config = dict(
    n_layer=16,
    d_model=256,
    n_head=4,
    n_kv_head=4,
    head_dim=32,
    d_mlp=1024,
    vocab_size=2048,
    activation='gelu',
    norm='layernorm',
    norm_place='pre',
    norm_eps=1e-05,
    positions='learned+rope',
    rope_base=10000.0,
    rope_fraction=1.0,
    qk_norm=False,
    attn_scale=0.177,
    bias='none',
    tie_embeddings=True,
    parallel_block=False,
    init='normal',
    init_std_qkv=0.0345,
    init_std_o=0.0429,
    init_std_up=0.0494,
    init_std_down=0.0494,
    optimizer='soap_variant',
    lr=0.0129,
    weight_decay=0.0,
    lr_head=0.00867,
    grad_clip=2.0,
    warmup_steps=200,
    schedule='wsd',
    decay_fraction=1.0,
    decay_shape='linear',
    final_lr_fraction=0.05,
    batch_tokens=262144,
    seq_len=1024,
    doc_mask=True,
    train_tokens=548200000,
    steps=2092,
    dataset='wikipedia_en',
)
Each number is 128 + 24 x the weight over its row's rms, rounded and kept within 0 to 255. Layers, rows and columns count from 0. Numbers have three digits each. The size before them is the row's rms in percent of the matrix's.

# layer 12 attention query, 128x256, rms 0.0384, rows 13-31, columns 0-255
108:133181110178131130142145136095121189149100147167165087149115104152121100159123151144144113125115125144140119082135120094119121151105134115147130117140124154103113094094148114126080147178129123145144159172142111119100171126151133138159135108149081120102107115126174137098130098129114143116149143144106112131128181068158154176124108134147114139115119135128123137116114109124159132108106107105141108143106099086143092130158143100150142106104173143112148115120189136150111112130135126097119144127136142155178138132116128089108156125109088108109112145127146111115158114124150180130108112131124124096113096169116129130095110193181117114180156137145167083158096130108152132153172165158133098149172124123123101160116124172129162114152112099113130103133121130138132093123149102
120:121161102135107139117105176154159149168152134130140145150088109119112067153082157169114163138091140146137095143136128084104091165099128143122128185160144151146097120110107153150178158164151115143120137093083117146130144134130110152117116112144113119159120150146156155125107087118175133093147111104140153152104127131128133110129118152152144150122087091099140109115146143119098104109117112154090147099153093111154105100147153119123161114180114150133152132103059114140157141124110143105100107129147154124143155098160137100090112139129147092119139149091123111122153097155126141147147120094149108107119132140161124152126106108125108156140165078123112152110162078156139141150111107112133162129090128138154172148108108132143113170112143143124104159132096122094063112138114128
109:178135161118116154140104080132148127118134167108144093103119127158130164126079109099136135112094122176126095162158164137112143125138153093155113144140169104117087097089099126160116100109158129178074128193141097109130099144103114131117117140141143147091087150142114159118077107104143139150149151130176133126109128157118202104154117155146137123111101155136138086165135137093139169097085109169144090129152081103138079123136116159111132103160145110149184119102112118147130137101132139117082141147144111159138106151131150136131128102108136118141119098115145133143119118142079143119090117093116097104131148104140141141084130116099128135140106135096125122104151135151109114130098114117113115100091129131137113130135162161133136116122129132084091114139160173133141130125152155
069:131095139107120141107133078105149082147099115134177185125137116118126109121143145169162141119150133118141140156115096151145130132090135121134136130105117066175172137134138142150139142125165137112126181134147126130078082139120098107154160129092118123143125120142088142110066098119134142127120106069098139121140123117102125140115146150151089146132145146126159131096118132117160126140158137110116162153134120174116134112090067132151151131148102171144115136145096132126147152127118162172147132083117100117091126091129114104093128126062112121139152132111123111124107130136124076109162121177090132144121130178110129077143152151155137112094131129105111100142148103159126204112129109124134133107109117138145131106122145154166123129074106100152134145109136147091146098145149147
071:124105135089092100126129145125144158169146111127139109171109155128134131079134112153093099119107144119120127129144119136118107108114136125100112137157125154157142152133091142096137137162113122182158131159136141169159107118172133126143100135129147116104157170124119130126150106102103122158135114185126125156107170109091131144187098074121132124113130151113120090113126104138065123163163129145123143072133125073162118087130128131117132178106169091124128133108159124080112096113160155114119124142152152113144123119117138130147163133128142147165133135107104176121127113098122169152122133122152132145121124101091141121120043139150105086189116096135155125124142140160152118141134130156126123166165132097114099163103134155139109125125160115140153141145106076142101132123085090
075:148129144148123113181110154172131068176137100137116150157076140156077134119125112142108133148096132136145085131143124143090144182143110144145112127134163126142111138122129142107142128153135125121130157122140180114117079122118138095176129086135131142111186127132150149119135101100162154126127139140125082148127106089129105097108143107151114119139171149129131126120160148131140118113078089141132166097103187162134108069108130125098106164110133146151143147133111096143108103172108132082136120122116141126107099109132091146151146128119173086117149119134126133120129131113113132161110070123171111105098109159108147092124137126135122104122129178101159084141135124152129131109159158137115136129159092134135114110130110171093097089159138131098132131097161142157099112151139187
068:144132149098123127112103119126098101114067106135095138131150137124190116125116113120098137125108123121107118146144120135163155108140107117136130131164140175145115105160150169122124124132143160162141135177159153166080096159141134117115085162129132152094109183113144123133091103104126131137151098126167134116102126129141107134076155142106151155128125161108159117125179145134096110130136182098126103107131149139147097120087137116141120145136193171127139137116126134209129122162126174088152122067149142125144164103118113141141096135089152145099114105098113154132153070156136113092067130079126135142094136114145137154113126109144169098140132140113131120133136126146134123134126160108160110120143146168139135171111155150110127140125089109077139113131160145139144116139102141
074:107119102166099144110109133104143094119163169126113095109114156114132143061161108165099124134116139148128164161116110117137183111094126144110100089125135125094105096155102149140135127137102114131139142160155134148134125165124191116127077160122157108086104136140126152135086113131133133098147154143142150129121124118134147111139067135128140120152124141116164131131136118143117123116122113114119081138182119121171109150145126113142104159126118089148161062120116132092115129149111155069142140116165084121144138134141155122162172129094117121111121121125190136162133147152109143080103138126132112125131159097123157127087073100109129115136088122139117162118130103154094142108117136064125095104159131171104170105143127121116159150150139121125184153152123141136150160126121098
064:136113103116125149107161150108117092177121167127113156121134134163096117127108175103113174129136177125117142119151091155083138078141150159157168105088129107159144170095143145102097095140156127131131126106122122082122119109115119118173164135168112110073189127092134085152146133121152142146153124105150100138075105138155129089127115110125118122125122136066114133142137116093138098120103115103141155133119171103151119135123124117101117132167134127139140131122124112092131075137150127103131161126160093157141113126122099133074140079121123109124138144112122159098137116159133154114103129137117129083084139145140107136129171098170149135111107148118126116151165100179142142104170118125167110133156114133127122109090117136125117134133131138118107150095185129114112190134090152
076:117095066126094149100135086093119095135128149108138100076106155149098157102172121138074143145119133120142137166148086139103162114106123148148166113134114089137128161141123130098132117121143082120133097133159107126101135147099152117148118153130109116085126141158168111143153141098166151149116121120150114145119088086190136109136066114133154120133123131086145133117135100105115092127102106128159110165104116131165087144144110121121127126151135110093125118121104145099132143108101125099156139110139093166115117133118145164113152101111158103106176105154153162113133164139083129093104142138119098099102129101117160122113134098099201145129116134133141142135135116134101150096172127084120120128148134152079139125105110106092153151206134106142134142118146139154106146121113127
082:159114128125163071158099150099102114156105163112107134116128127147104113124084149164122180146117152117117113139128111128085156110137094144141170095107128106132109140110157125105112110126148120136152091113122146132109135123108115128146121131136135111067158094086151095177096125122109124172146140102161113084110142120129103151110131133144110145136147183124140145141137122150118078132086114094138112151085153096132089127087121152141136102094149131143148110082136099140111130147125151163119153156172122160117133131071107142123150104147147114167127132126125125147133147106122154164141126185124082131144151118096142135140165111165153095128140156090123131145140131134155132117154160101170132155177129156141100142143131154134098101170128078138104131068185174123162115113131137
093:110132127153171167163132115114138116092145112092069117145128103157133157102131120089145140142117139123129089159129136117129124127140108136152115127127133157103154147142170121169131153143149133050164127132124093142108161145092133152095124173129072146180096135148123091130126136166122140104127127135160163156107136125122136106122104119123152150133097111111145116118097145133144158123129103171110107115181114157124081103139128142150145150093059077111134127167087104127135144122127118141063130150126154140152091163114087112117134161115102168115141137106145125143082171140131139142150135119099145126143087128121133148104141098116101146115162112112072142079146124106150135173103102162122139117110145141118140137135087147155111124137126123143164166134106103152169142136150176
113:161131096138137098138183130167071150126117140135158097113137106105167143134107105156086114165158065103125110152122105134130135126164093099170166108114128162117154109115130110093128100129135124137103116149146132134104129146152116141095143131122102138131111093116106135148082125131098112167102136158161192106112149137128121147122102078117131099135171146170109155143081147167136163147124158173127133127118145131100113130114110175128126141112136167151119094099117100111170148114161136184117122101135108142112131107175118132110181130160145171164168107138131119084130097121103112117099152103129118107117108158135184114134136104153115130143173155164165096141127146140143145151139123113166114114089146155145114131110125158124107114115100130147100109142143080136106125121126168
107:124099136111114164135135126140164107141129085092098146132095118153143113090115116138126093114176139129128136097111104146126118116129172103091139111126188081166117174165168073129135165161115154156130136126111126111123129160089130122093138161162173106181149150141121146136113135125153141122121153108158136159089094128093137134104105131069138141159126132120150151128127115101143141094108128120110119091148098161116163134146107156105119133126087137118145131143101121118156076164127127125141105084107156133156102171115125171122091145119088105112161127094097115186099122153137146151135105100163122136112171118119162122120129118114112103116157090166117106116094136127123118145089119165100160139144144137121171118092129092136115148154129202117120099133159103138124143121108127
113:127119132133145131145143136112127141119146120151165107131052150108139127189122116119137123104133115127135085089123151132142149155126160101149104144166166157137131109118158136151146159150206127128127105135101149129150117106077139120101121112114137107174111141135118114145123101111093174127115119116148121116139082096108120116087181111127135150183107124141107132153126122118139133141134129154136126117118094159131083121093128155131141164131144161129158128126164092181100123142113099095140132145130101090142116101102106113141119147151154088135121141078087097167137105145180160110115151159119106170134153110150137106110136178134116106145125156134131102154131091101158077132138118144165102147122136131107116116116134167141127099138125136045070088110106147159154134142129116
103:125138143107116071134165122132148142130136137102094135146153139140134109147113133101125140097139109119139096074128149107096070109116101145094123122081129112149093146158192144121152144154112130153107147109085111126076162178152124106114087092154146133167147111138091121150144148146106094108139141130146113129091137119139144163132133132132082118110113148100146119160092133104138119098092149155148115119092066171152099138142153124091127116161133150175131192088148170127161108125123104138126102079121098124072122141135093151160152096148154118123122117135103132090098148121132109142157147111137136138105096163134134141116114139086133107127121136099123186140147155135132121139139118122101084100140150130152156079126162141127113088128120130183126120135125145125160097148132148
116:140141125170130166093122135104154169106149196127125113122109129144115126132124151148155125122118154156116194090095155120147144146122160110096136129152126117103175083133108149166135118150116137126074122131137127121132129085111155165128124153149113102082149104081090125130109125158108144143147123117159124092152158111171147129087116168115172142130079126128121133158146119118119131098101111102126152159156122090159125133170171099135106139133151121104141105134128131078125076148105116094144130125187126133112159126153107149098105176115116156176130118151136101129129157159149162111139147114083114100140098101120084133098140128153114140144136117112100132122139086141166141159093130146159113095120105109117123111060145129099156126135117107126103122147155120155146094091142094
133:147130092130143108118158100150091114131168129123093081129156103075150142094101115123109128138158103123149144195097115108191116102121066131177131102129080142104129132108103143100127093101111134162123112143162114176095144140170112132091116164074089134089116139120140145139152118129132134111126138148133151122107108125133111120096118146123146122099128095132151165134108171170155118126104149163119109119176147138121158137152102122163149134123080165147095123090099120113141134125120143151134124130115161140135123123157145105135103136121152157139171083136114142126136117122102095138144146102136135125120099116157183117134098104126151162135116129204136133160126096123104178157109096127126127101072161153116139117119107108170113118133111135171135140147132142147105143095091147
109:127131128090104120089164111139086144092121100129090141102163128160147160152187081106137133103149158126120170176100105109122110134139122111115109109118153089166094127150149176129109105126106157137052128099117181146122124145141151135151118127135145135118181096133131100125146093172133102109112131145128115136117131125154148128150112148048126071091161130122088164101129138140155132115124143113100118150104148150139123131149146112124167157166148125182089118119159121139158072102165124151120140147118140113122143147127141099105157148147126164118181113129149138135127111118126129130124138118142086150113140123139128111098117132129189085121169129161136125113118139122133110132173102132118138102106118125115130102082124145161093142139133116106115128126149138097104097158094179
# layer 12 attention key, 128x256, rms 0.035, rows 13-31, columns 0-255
109:148167132068142129141103153118090138127140108154129151115150112149126127115125096151120133148123147127140126083116135155174123200147136078134178150115115144105133084093124091169157114140154127127116147152126109119158115144105166153118114102134117122103141100094148150107120115090129122157160127116149169124148127145155140154124099150122107084152136182129126139149123134072129133099127102091142118127120088119139123087119147113146128130124173122142130141081106147128151113169128113121122141118139159140115098171126111142132199125113126173107110134145152133087138106135145146123114110163097108114107152144100118118129134125141097171141152165091150164162127097150151115139117165110125086133149135119165128151100134135145182122164118058087144077081146145107099144128160099
125:151079029157108093136109138131117114134120114144135112133108126126162129139112166146112128131127126151112104121131146117124139149137130161115148123121164169153123118139118153191165114122162093095158120121173129178092156153163142147094140100161112122166128150095153148154099126087120121103142100121109166169116049163148128113136128144156156116095132134083133127136147117128109170173115123154109173127111129152156103166150144123102119124157103137152172118134104102135105174140128116093113130134179134132118127112116152096112119141095147118108150125144103097131154143126093113121127187107132143166092133108119128133124109125101130127143144112080125112106129123125126134121100132098129100125120140136150149110059096128131098188121142148131141157122114125154088131119071124
117:126129112079096161157110142141112166122140126110153062134143131130110167123155088181140110121138144152114152146106135112143115123141137092164137085105148084126169139133124139126119141152136142134130075128124156101153149142086117162127105133104139147149168121107191127144128133164121125151107151083162154105075158124144115152134095102099139145159172127125115125142134177151149131103107131178135093130135061110139128180125137116122157129112124158111123152145128124132145092112144086095106124086125164116111109138135129073161136129203142114152116115143143127127136101104126134127145153126113104093131171090139115101092117083095131137112088118117129136131154140142159149116112112127124129155130100109129135093094130146130100123175163148141142134134098125188109123149172102
059:107144098113078108156127143138087122092131105109105161095146147133150180131120160115118134110116174097104116137126084103123085113128138127112101068128123133145140154159139145146133144142057108150114144109123131143161144122134153107137161122135118145076114168121138101089147148100094163131132127131147143103103164088137145122112117080117085107124123142096130156101126130100130160117114135213076159141129131082123088130141123077094078125119107090115152109153141143120149118120107120146143151106114094113124133154138132142083152110135115177137134083158117127160144116120125141084069125139146135144116123114111122154114153105117129078158121122114097158159154098159176131107111128130161105128125117131100121116124132143100138138113154135153136154090149109130114094129078097
076:103083134092076103146135111145150118161126133129140151127138127139157144111121134127138174100121137056162127101141093101122133143089099118092114092098151114149166124139124131155111134126133149138116107113159115090104132130098099122098187071139137162129101121113134110123149119155101112125165158140138166144163152127119116156124103138123165155164139123129105103159143164146122125133096117123107171070152181084104126152099114146127106131115150131108122118166124131176133144105111115112144121124066088140121131144122136165126141059159144122160107132100115123090128100154113146149080159145155099173108136142176117118127109102124128115122127094115066153163146142117143114131123132133097158129112119130125140127128129165145079155124128108106172115130138133149138154151135195
079:190159149134130156130172142101127113093144163149144108082138117129097107162127102153138134113162091152124138142133108151121117069126151138125104145132104112111103133116099139137172107176104125131173140120134123136102103138139142126110090121136103151137166136133098142124117182128130111137090119082086079112104108097119129161151149096145157108089127134179159117136121108125137148096171105126122095163106086145111132125115131130144169112118176110113146172087164117128103117153121081134149100134132136123154116148131082105118147145104096134121134142179130146169125122120182118094157152167117136083131147116111146159147193142137072150160114153132158103076125163120109155141122156109131133148126117108139147134118123124132163102137125123177074127106130118101130124116112120
070:101122127127104142068053118089139127107157121107141119136101138204138103133133153151148117108133135128178140135123117155137149118140136061090130084135104183127129133127153095145138176115153133136139120160126133119090131174129114109130128155126111107179125090145161156109101118154125131094130123125146129095143147152138122102143143144141109089129138109114102138082101103137066144144118116151124140090123113116144107094129122108141104109169122142138141121135074129150142143127148142126099146101140110121083138140095139142125098154118115177095152133128185159080127125143076150131113156096137123156124139177118096098091147137156160134111145128115083114092149126113128154145122132147113154195122128104135108173133101112132151093118134128126135153121117095165092100106135157
080:151109152127122134086118099118142116110118125057158141119151090161138094158142125100119116139110181136161138105157130116172158121115117109081164142108141137122081152137154087112131167133131149103156087139114133110109110135145132123132154154126086117161151108141152103110091137134106107116165138101140087101152116134129109160127151131141117127152127126130113131110148128157083126147142136149106164078165103148117119120143149119104117124122117139107142149155096138156135134106147150094125173138097161161131086154088134156182106135133082104138164145134120176117130089111121098091117127171093102134124132149124100111116162200162138133095141116149130140117111094113132169144132105193104107152113148123144121146143144123149130144118113103107119135115172082095117077171090106
068:099121108134122128119120126140129145179113121134129148114114124113123128157125153138131140105154113167126102138111146122126100127128152130137111113132144121125147105129130128098116119185136129134124134120127148109150119138081128136097113114184088080070126113155086109132156143099138139125094134194102118126108145111146115158163083159132139126140095123171134102114082126124144064070117164143111115159105136144103138138137129155135157153118110134161121147123178141110142106103078148187125138135149104140142125118137123090115106110127126106139166122106084131167149145105137161093122141149126112114153095131132120134186145095087093062114121155115095155101134104182156114117140143132136109098163123156117102120156107121167172183153142180172128124127133106096137155165085138
076:133111165174137153168145124160131117129115090143149138105151111136111143137092152131145163108175142149130122171126130102153121110147143122168110084131135119123095153134143124100102147196125130178173115102129148086116124118118118102121122124135087101091137123146105091151150123142141138164093165158060101133116130113124126164145122116131132158143114161142123088116080104117123073061103123164145096153110136135099129152103150142136146137122088120123133144119155114128106125096141135162115109157143139145168097130129135141116130107097128101152144099122072127179123135142168135089141142167142150122128125143142137149109171127126115108123169138146099150090104130159160071095159137151137130090128135145111120126109114106136114130140078120138066118149163076114110119128079144
085:130135132091147175138132154180092169142135109075139136134136143107130151185123137097160119074132156127126152139133159093134117122112174131113142143167151142117105142108116146134125144167173112102121119114187102141095109111141117150119135129135113118138168121143151135106170095157136128144151109125127105151148134149156152106155112116169117124144145146165118089101124143132111105138099114101109145153139186161135127145113141118132099133129129139096113122118078146159143156090155187141154114156122153118111090098098116125136127166103178107121088148117072135118149130124126126099174103117171144118108108083139160123094143147160163108156167066119174148131131117123151124100143128131147133134112100139119144157146117118157103126090084143126078145109138113128109190117115103
087:132133130132084131090139125128142095106098156141124140169168110124119093167173119109092155120131087132124103142090132151106109122121127093160137153124140094165117144153100122108127124096108141107098108114141132126169137145094151107082117105085129133160169152166100153111098158164135117117140125128168150105084099160126125099141159125109134126099108168145111142124136125121121133138121145130145130075160090114155082125131080103136097141108142107131143122153117105105096119112107133140095166134172153146132132125115088135140173121109106157130084134099112116104105126085070132120107114110136112144099110166141120148126126124118131123115130157137090106120153119134118131144069090126149154136170139122126141088184130112144094073174173085104111118106101172174134108118170116
120:182125130186135106123130136117101177077112160151141084127138117111164077158147143116118132110156114134114143150114143130122105176111126122102133159126144117090181119109140095148134101094138176091128140085133128125096124155112146103143092127093077127104113131129095134156137151111142170141156100143109134126146085150133130149125141132102117129169120161127096124151135143135100115132101081143109137150101119135122115161136147136156161136117139110133108102111120116098102126099127121143136166133135144135169112125123059153100176138126137115172171121165140112116117092127121112069105154127136089092075147119127112126079153171140109131136138143142118148098131130168161140108163134114165086132086139149101125097140155174143131157156104115140101090128159105108162124127145092
114:073104137093089124151128100115138111170153134089169185110124115144108123096138119136116145144132163112158138119164093120122145100154170138147087127144132145126093136141112165105148151145116154156139113108148149117104184118108125123113144155121168124084130164138132137132091103124130139125132179112139104093101117079115145105102114128113144109155146092126157059102132144135144097149108118107173119128109147096151140135123084137159119103152125087091147149139135140130107126168133124086157143117066100129123144093115108135139132117128111097105177125115132115125089151156134143179138090142158159120136112109112159139144121152110149126137111100152184137114085126132089106129148148123105123193169124083131162143158146118152118093141126114136155091102132096157108125136091140
118:151093092085120133106129175090070160111135091115130122164093140123172139122115122138155105130115106159112148140146109129103127144109149115147138141134157162105142100121173120137102147049127076130094173138127137119165126147095123127088138113130096150160103129097122154143120133124063134127111162130124122167119116127133156150139139120121149123138111144093163158183182114114104129147131103118145127134141154146113111150111093132113086135152121130164138093138124152169116141122169117114132113131155077136113106080107123133121151135113180111131124146116093150120164112134131089145118123118112156105126099075129123088109133130163136116150121121098159109151117108112122113135118106115151113108065182180130139129168117168106109131090121137106141161177117114100173118154132126
114:165158108119136142100166135133102141146140172116119159078140143156146117146132102152140097103136096132106111102078120087135155118127092159110117139141128121109160085166113133114149097149151131155106155103159097118109142127102141113100120122179160130162152125105151132136148148099139120157156134089146151146100152139126122124124166091106108130127068171111145118135113133141171148151113130115119116096099115126117134146142149136092085109142103128169119182108125117147095109117114079104126102156166113077104142129153082129128180158149157131058114149145127094124152132121097078125153112108141114135103119106121159124165123155123167125137127150152137151158106143099151150145123160129088120081140127137146178137116122121142152119075121110077099122149091168107125161132126135
129:142112124134137119108160115156120179097120144152121100108106099148102134143119133155132139136112114120108145151089133082135142117109179089124141088120129162103097114130127125201133134125111119134136122140110144125101115075144158174148122166117121114114156097126167145130133106101133114108088151149136125075150095074142137146138138123148154126151163154161148113119135119127091102133082062114155122121135095138145075175123142145132134177142134124148149136178128124077117151130112130108122154104130095147118160093109150136106130114153088155131156113127128132185135144150116152121123130087102124105145138122123122127106169084162125138163150110127106113123125117166111118154181170123126079096135101117140097116109100195109201126110127130127157102108132125131154098113132139
119:141142163170111131147178147119114137158121139139123095143123102122109100177129107143108126112136111139145098148120102125165112161095114127081111110146114147097128124125152103134116145124090158129172084107092123136113096143145130138093110158137083174103131149187145164118167140150167138116132154156125144123121135075067112087101154126076120110132104114118097139114131132176089108139133145157164111105116117121103144109115175156190125106132154163109097134072099130145142152072142131133116148082094153125119155116127125171161121142065131101155121086121102124138124115122128115095137116131136125102107137078153151128120130129151135177128109133135098153112171117136118128141140157082093130127109129143143156112089150130136143128136136125173158109144113140157154158105114110
124:130121141149112112122163153096106115091139133156070146096146160127154094112164169114143115131149085136129123155129145130135104151160143124113113108145151114172103115105136159092099110117091135138115161085150131151108161134128122134130142092133164104129099166106151114129168073099112123128148084118125167123098087156111192143114181161112135165106130114114123153110142127139138107093128142100081127167125096110155142180148104128117133113158110123145154165123200143081144128114121112173128098160107131135104107115140131172091180134125144168149107134103111118148166121134122117133116140150147127098081136148141144126120140141137107149152135129130107116132073144151145143155141119108141163143090129131129161071117094145135103102111148113084122132147168148139113107113090109
# layer 12 attention value, 128x256, rms 0.0293, rows 0-8, columns 0-255
090:094138113130162127112147108098102139108146107135149139123152118086137150098138101111150160124112152152129111112150097153119097137162133117121120088124116128091112175152126160169173104145168129129111072117138096102121112116134177163099104128142074104177126138147153134130140080161152145139102097144079132147162124138141098120121134180129143119137134130145108066066130122119119153131187136167111109142142122142126167124119148139098139113124122116167089111163104119132129122110174116112118109106119115132113173157118092131152126123164150114089121153115150129127103113117136147157104094141129115124101133086151159158185144132141119085108166135141139098148116134092107115138119142071109113143170128157149165150105118111138182084115103123086145108152129138157130171139129140
103:128148104148110143130145107105123124136114119170173086109125127165119138092150119125152123182156123138114100101102109115135155140160132135148093081121154113182104099133140134073104143168137142133131108108118129142179102108136095146107142094099126115144164110105160069125144128113111125153115103146148106149118129129180151135140139117144138166126152162125117114101114127121135133125070148119148134133130120131125108136110109137123122121128134138142127157116137119106113134166129099113131112137172124127099089129137125115116122153110112146140152076118162128120145148090142164062117159102143136165121040118145088148134109157129142132106148156077097132124115127094118107103114110151103154086116126144100067119105091118141135142167089094117092142070094100135117104089086079
091:109091154096111185120152136177119139086157122113124171117174149141140134115131076151131137137134127191151100179124151145131120133132157117131118114164124128140093097068120085137146093154124134143107137137159126134098077108116123105122148120143131151152160131124155123107118131123109141149107112161151124152176172133129120120109126116150145138125136140132148122113081178145154134115116116130128102161097127160103147128093094127148143142144140120116103162120145132125118148107161115162154138191182112139098118107140123152154121162135115098158080115117084142117153107122180121154147132156150184096106116102107115124133171183167174167117144154108125135137099127117147142092149118127134148118141164106144132132116091113154150131132104091076098150136099165152106094126142145
095:151175133147117127158088149103127143123091111136132149153126137136153105137144159135088134100119163152156116116152155109106145107116108159099122161152156122141119123121096131091126114132166110149116216110137120167117140126112156088181087108110118140089121125133094088102126178082125148127138131106165108171124127099142146157155169153174192099108110109137148135122140191102122126090132138133157113178166177116101114131117100114116066116122128112119189168106111091149097135133119125106118140200150133129133141096148140108112100140103103157136167127133154128156110136124162112110123126123100153151132110129127157136115135163121144102131135150124139146134142140143111117154119147135123117091103120122088127143096107105157128124090120120094147153167142163148137112121118124
093:156137126088090148129156111122100088122144149092147122166140147110135103155176139131086183158159149118104128117114118151167103163129135120142095185136123137130140168140122133081155125133121155121083133093130171136169123120122194131146103127125156169117122146095099114136155140148168129134149127125128127144111053140105127100128158098132105125129138112124144084146109093145113105148137083115153128129104118115122110157150119169119118075083141118119159136087148111126127141116090111123165148128107103126143100123126094110097160120165149109142115116147083153162169118167133138114103100133142125088137108128129164118066121109110111093150169158130108164152149104101126137133160174142111155168160136146157139099152146104133126088165141118124147092099125144127148134126131110
088:104132163133125140157139104147122137112071116130135088117073092134083120147135083133170091149185109172095102122121115122156103109102127088115117158122147119147161134104137134116119162154145145148135114138134100058112118139168100170148168138110126133173143112109085132134172112105158142135128129137128125102135101119151144145168165110147126123119111163088102138116164173107137126147079089103129143073148124172129146133094147141164133098093131140141166101138140101102104165070168125144145134095108174138095141139093134105146119102124121141139124108139117121130131179132105100126096113146117128112147129106152095141120103159103143112101133091130136114159152109126127137141111096129155121128107135128154082169135104126103131134174125160142178129124107135093135101118152155
094:161131138162125127128144101116170155102120152107135112160130180114129144110128136124120174091086115137135133153158126114111071159108138108136159154172113143113133123109155102141151096160124132129073109123145121142142127128136131081138126143163144133094105099135127120186167168110081141140166171135152125133143158127117122083133177127122124124130133116134151109121141098150148097135171116124120129103106154135119127101159113147114153162124190105163099070122088130089146104102121178125134149121102078168139117146102132138181106141116107139138136094095113106131093115134171135155075119147115127140112129158110203131153107147138134165122146157110153140119089113114098137131149157099163116122119106109145153151143102132132128084120147124158139101112133160150098132182146128
088:097133131131169127138160092066127134145139128136097141098123128144113124146109040163127103159138123140146101093130155146092180108123178115101111120109110126134155149137133143106131093163141125125144089094129151138129144176134119121118139118126106159092130182118139110117134088140127128151101136164081135124155122134167150146143155111098108143145113111142122136152119134168149079142090121098090131121094183122106105105134135098136146117156144112144151164156129174112077161158134116159126156149129140100137123190145123170130082127125143114128134146149142112114127156126119153137161158153171149136106154127144095159157134151111121105113126103136110105093167134139082120149125150130154138096117147168139082106143055149147141123154142138153142157142117140166111158137114134
088:132116110074136162134118095101122159134112153119176139170128130134115147119153147158186106107104127150150169084146127102149124161139153158107111143120121163110129146106148116098099117103171151080097162132099131124089106105127091168156091126131147119157126157117120163119138126081103154111183087118114105108186139169130122146095151115135118114143097112130139125131133154125151142097127068135163135142140119116139126152142180129150133144152106141059132103155152167120144121167123135092138112099097142139157130062138147147140146113119148162117128126105127142139108123114123148144148160159111131114119094129134129148109078110165083158173120139130084155135162122130155169118143107089144103126112120130152085123104151068134116142128115146152115125141102113100121140107131107
# layer 12 attention output (transposed), 128x256, rms 0.0429, rows 0-7, columns 0-255
095:112192154125139114078149107110144155134156136124101123151108085173126120135173136131151095104136167138129154133084136142143150148088159134146145159147102095094128098121142126106134100141111143131127117119102191122140110132115142086124097120168123130093120146150096136136136165148156148116166086101155107117113172168122170129141130164121147150113095128091130117119114118137158152123117111124072152173119080112125133128126139083129122111128122148150121123135081121116165141119069137136146112139152168112078106135053167116091139097150138136185144157125157141129177146135124147143119142126096133110124112185116103130117119121156153132144130113157124129132139092096158081143117135153143164107136133102126109091105138107136109159127120090147140121125133099157136100166132084
103:115137129108093132113111116127137109145138152117146161140123132133099117153057119108149110136074164174111123119151151143117113137085148146118148123101132127129144166128101140141192125138132144137148109117102125126145112135139095123167145151114162111129148149093104144126120137076100160133142087103078177149123129083086132136121105171141087153139106121115154116128132104125116128134145131116140125088138090126114070081160116111118140080087104118154142153109102158120129125126137116142125107140049091073145127136128149116135159164074097124111147151099067113090108131153122093140150124095131163137162151103128125137153141085119154140130145107122087134150127132156128147182129154140110096098117149114120119117107091160118136086114162169100114108131127126139088150140145132
094:128148135107115126136092152146122123154139122120122129150092130120115106130112148102107128136155133098141118106139114168152130080111112180119069141123120171122183110139140130154141123110128130155153128112123129115146117106150103118156124103134124128121136173136127150141148129161141136122136124155092145190144080108131098112181162138138119144099105110151140108177133143119104097144139150135095157075170142100154154100147127105132140098113142122136133153159075098131157182191066124120136123082122109091106127185148176144112150100079119121120152143149133145131151161100130177159140179111126110123135113089143139101119108123139099101124122137107111147116121085124121164161107066130079144113160122137133114114104133120129087112093141117142144137121113093096179135119101106
097:136108110107166122121138160186080149147158104134106117082124172089121150113124134114138082159109078113166113148101125130137115088145133135098124125127111080136109143130100120118145116119091116183128091097134119074137135087138131148143130158103117117149169119133134119165151105108122116143124111132081104113130162124082137097141132109079097157125155130098110148086181072127123119133176156139115161118104130168122125111127120107114174144135153129150092175124171147119140136110152113126139101107105104128128106119108131124183119200141156102139104122135127121147122141115148150155163132115143137181122129156148087131086128110094106139177112108139086121155120134135112139145117103139104118122123090102119135100150168166119146080130134138148130153135101160136103109131160143
097:135116141126156161111132155110127137133128140150148101096159125151158139138122112136195087145086119166133182145176139115134115106108118129180124151127123149124133101141123088202129136122093133127130127106110136131128119118160100124104113108143087105125150131107130140128143098156112138083108161159112152109096142133155114186154159152110132106104181147134168120157127125123148135129086123162127101106139082093080189124131104137164119137110114142110122209132154123148121139135083131112130113161128114103126140193120106149131105095100123130138108132144158112128089099117119145114138146117125163160135118120147109143130136211121128150141112107119134150124130144121111135084152112149131097110122138114084145164107145128152142142096128164193132161108079129116106115128143121
093:145147125162097109110110144116131122134098112115151122135138160165131138168138159135108104122083105157149097139136104148091127183123144139113107115161125130134130149163129084200119108146142107098097151140153168193120106130109163148111110122078133124115084123098162156083080094120105159114133113131148169126134114108161141104122164150103105130111139136152113156081142108111136134119139133138136145162138110131158093099153117132140208122071144118117127142089130113153106110132077175117101117151134124095144144083139117141100088150102137093125106146134130100127137145148118112106107143115166137135143138116122164157108129093162155112123129163094111119080153093140134124164116148140154120148177141136126153082122125129155136134154114145085149134099145138107103115171115102
094:117107135114107150088142129114142116126173130122152091127103080131101125140124149106101104140172125137129127119146127134132126099140162110111113115082165117094064121165108122124120157110104154159116143088135128102094183112144118116162113114132158101142157144116168152118143102151144103086152148081125114136128103126149098196110111098156155167137121090133118113151134116106162146158081138096154125169084112090110159133135153126095136117160142121070160185129128104141144140157117092106127121114116159074119145103175121129112136111124132111158143141151169166097181132155125174119143154115172065104114139135164126138136114118130133128106115106162128129124129121099167153117097107160134110150126110129114140112103160138126155158145135100140157121122127085097146118108119110
087:123129104128128132136142168114130149143100123182151145142087140103123140114158158090157141158116124116086131163107132127101137116134046126109163134120120101157129092149135134161167117120160137117116181132127072102133135092124121145157161110135102135139111081099150183091116147106149122170154090119086143127141151155133128111131137150118145136107137127137144149123098172115183133161124111215116128123143114154127111100163090130117176128122125140094132113108095125090134126128083115136072112133138114163108148110102166126087183146117096145168137122139143118107111103171091125126149097125095122105157132124109108087140091117117129109137169098104116131123130121177141151140123146148116121122137131112139097140149147120104129154108110101111138102092109103122109104136152178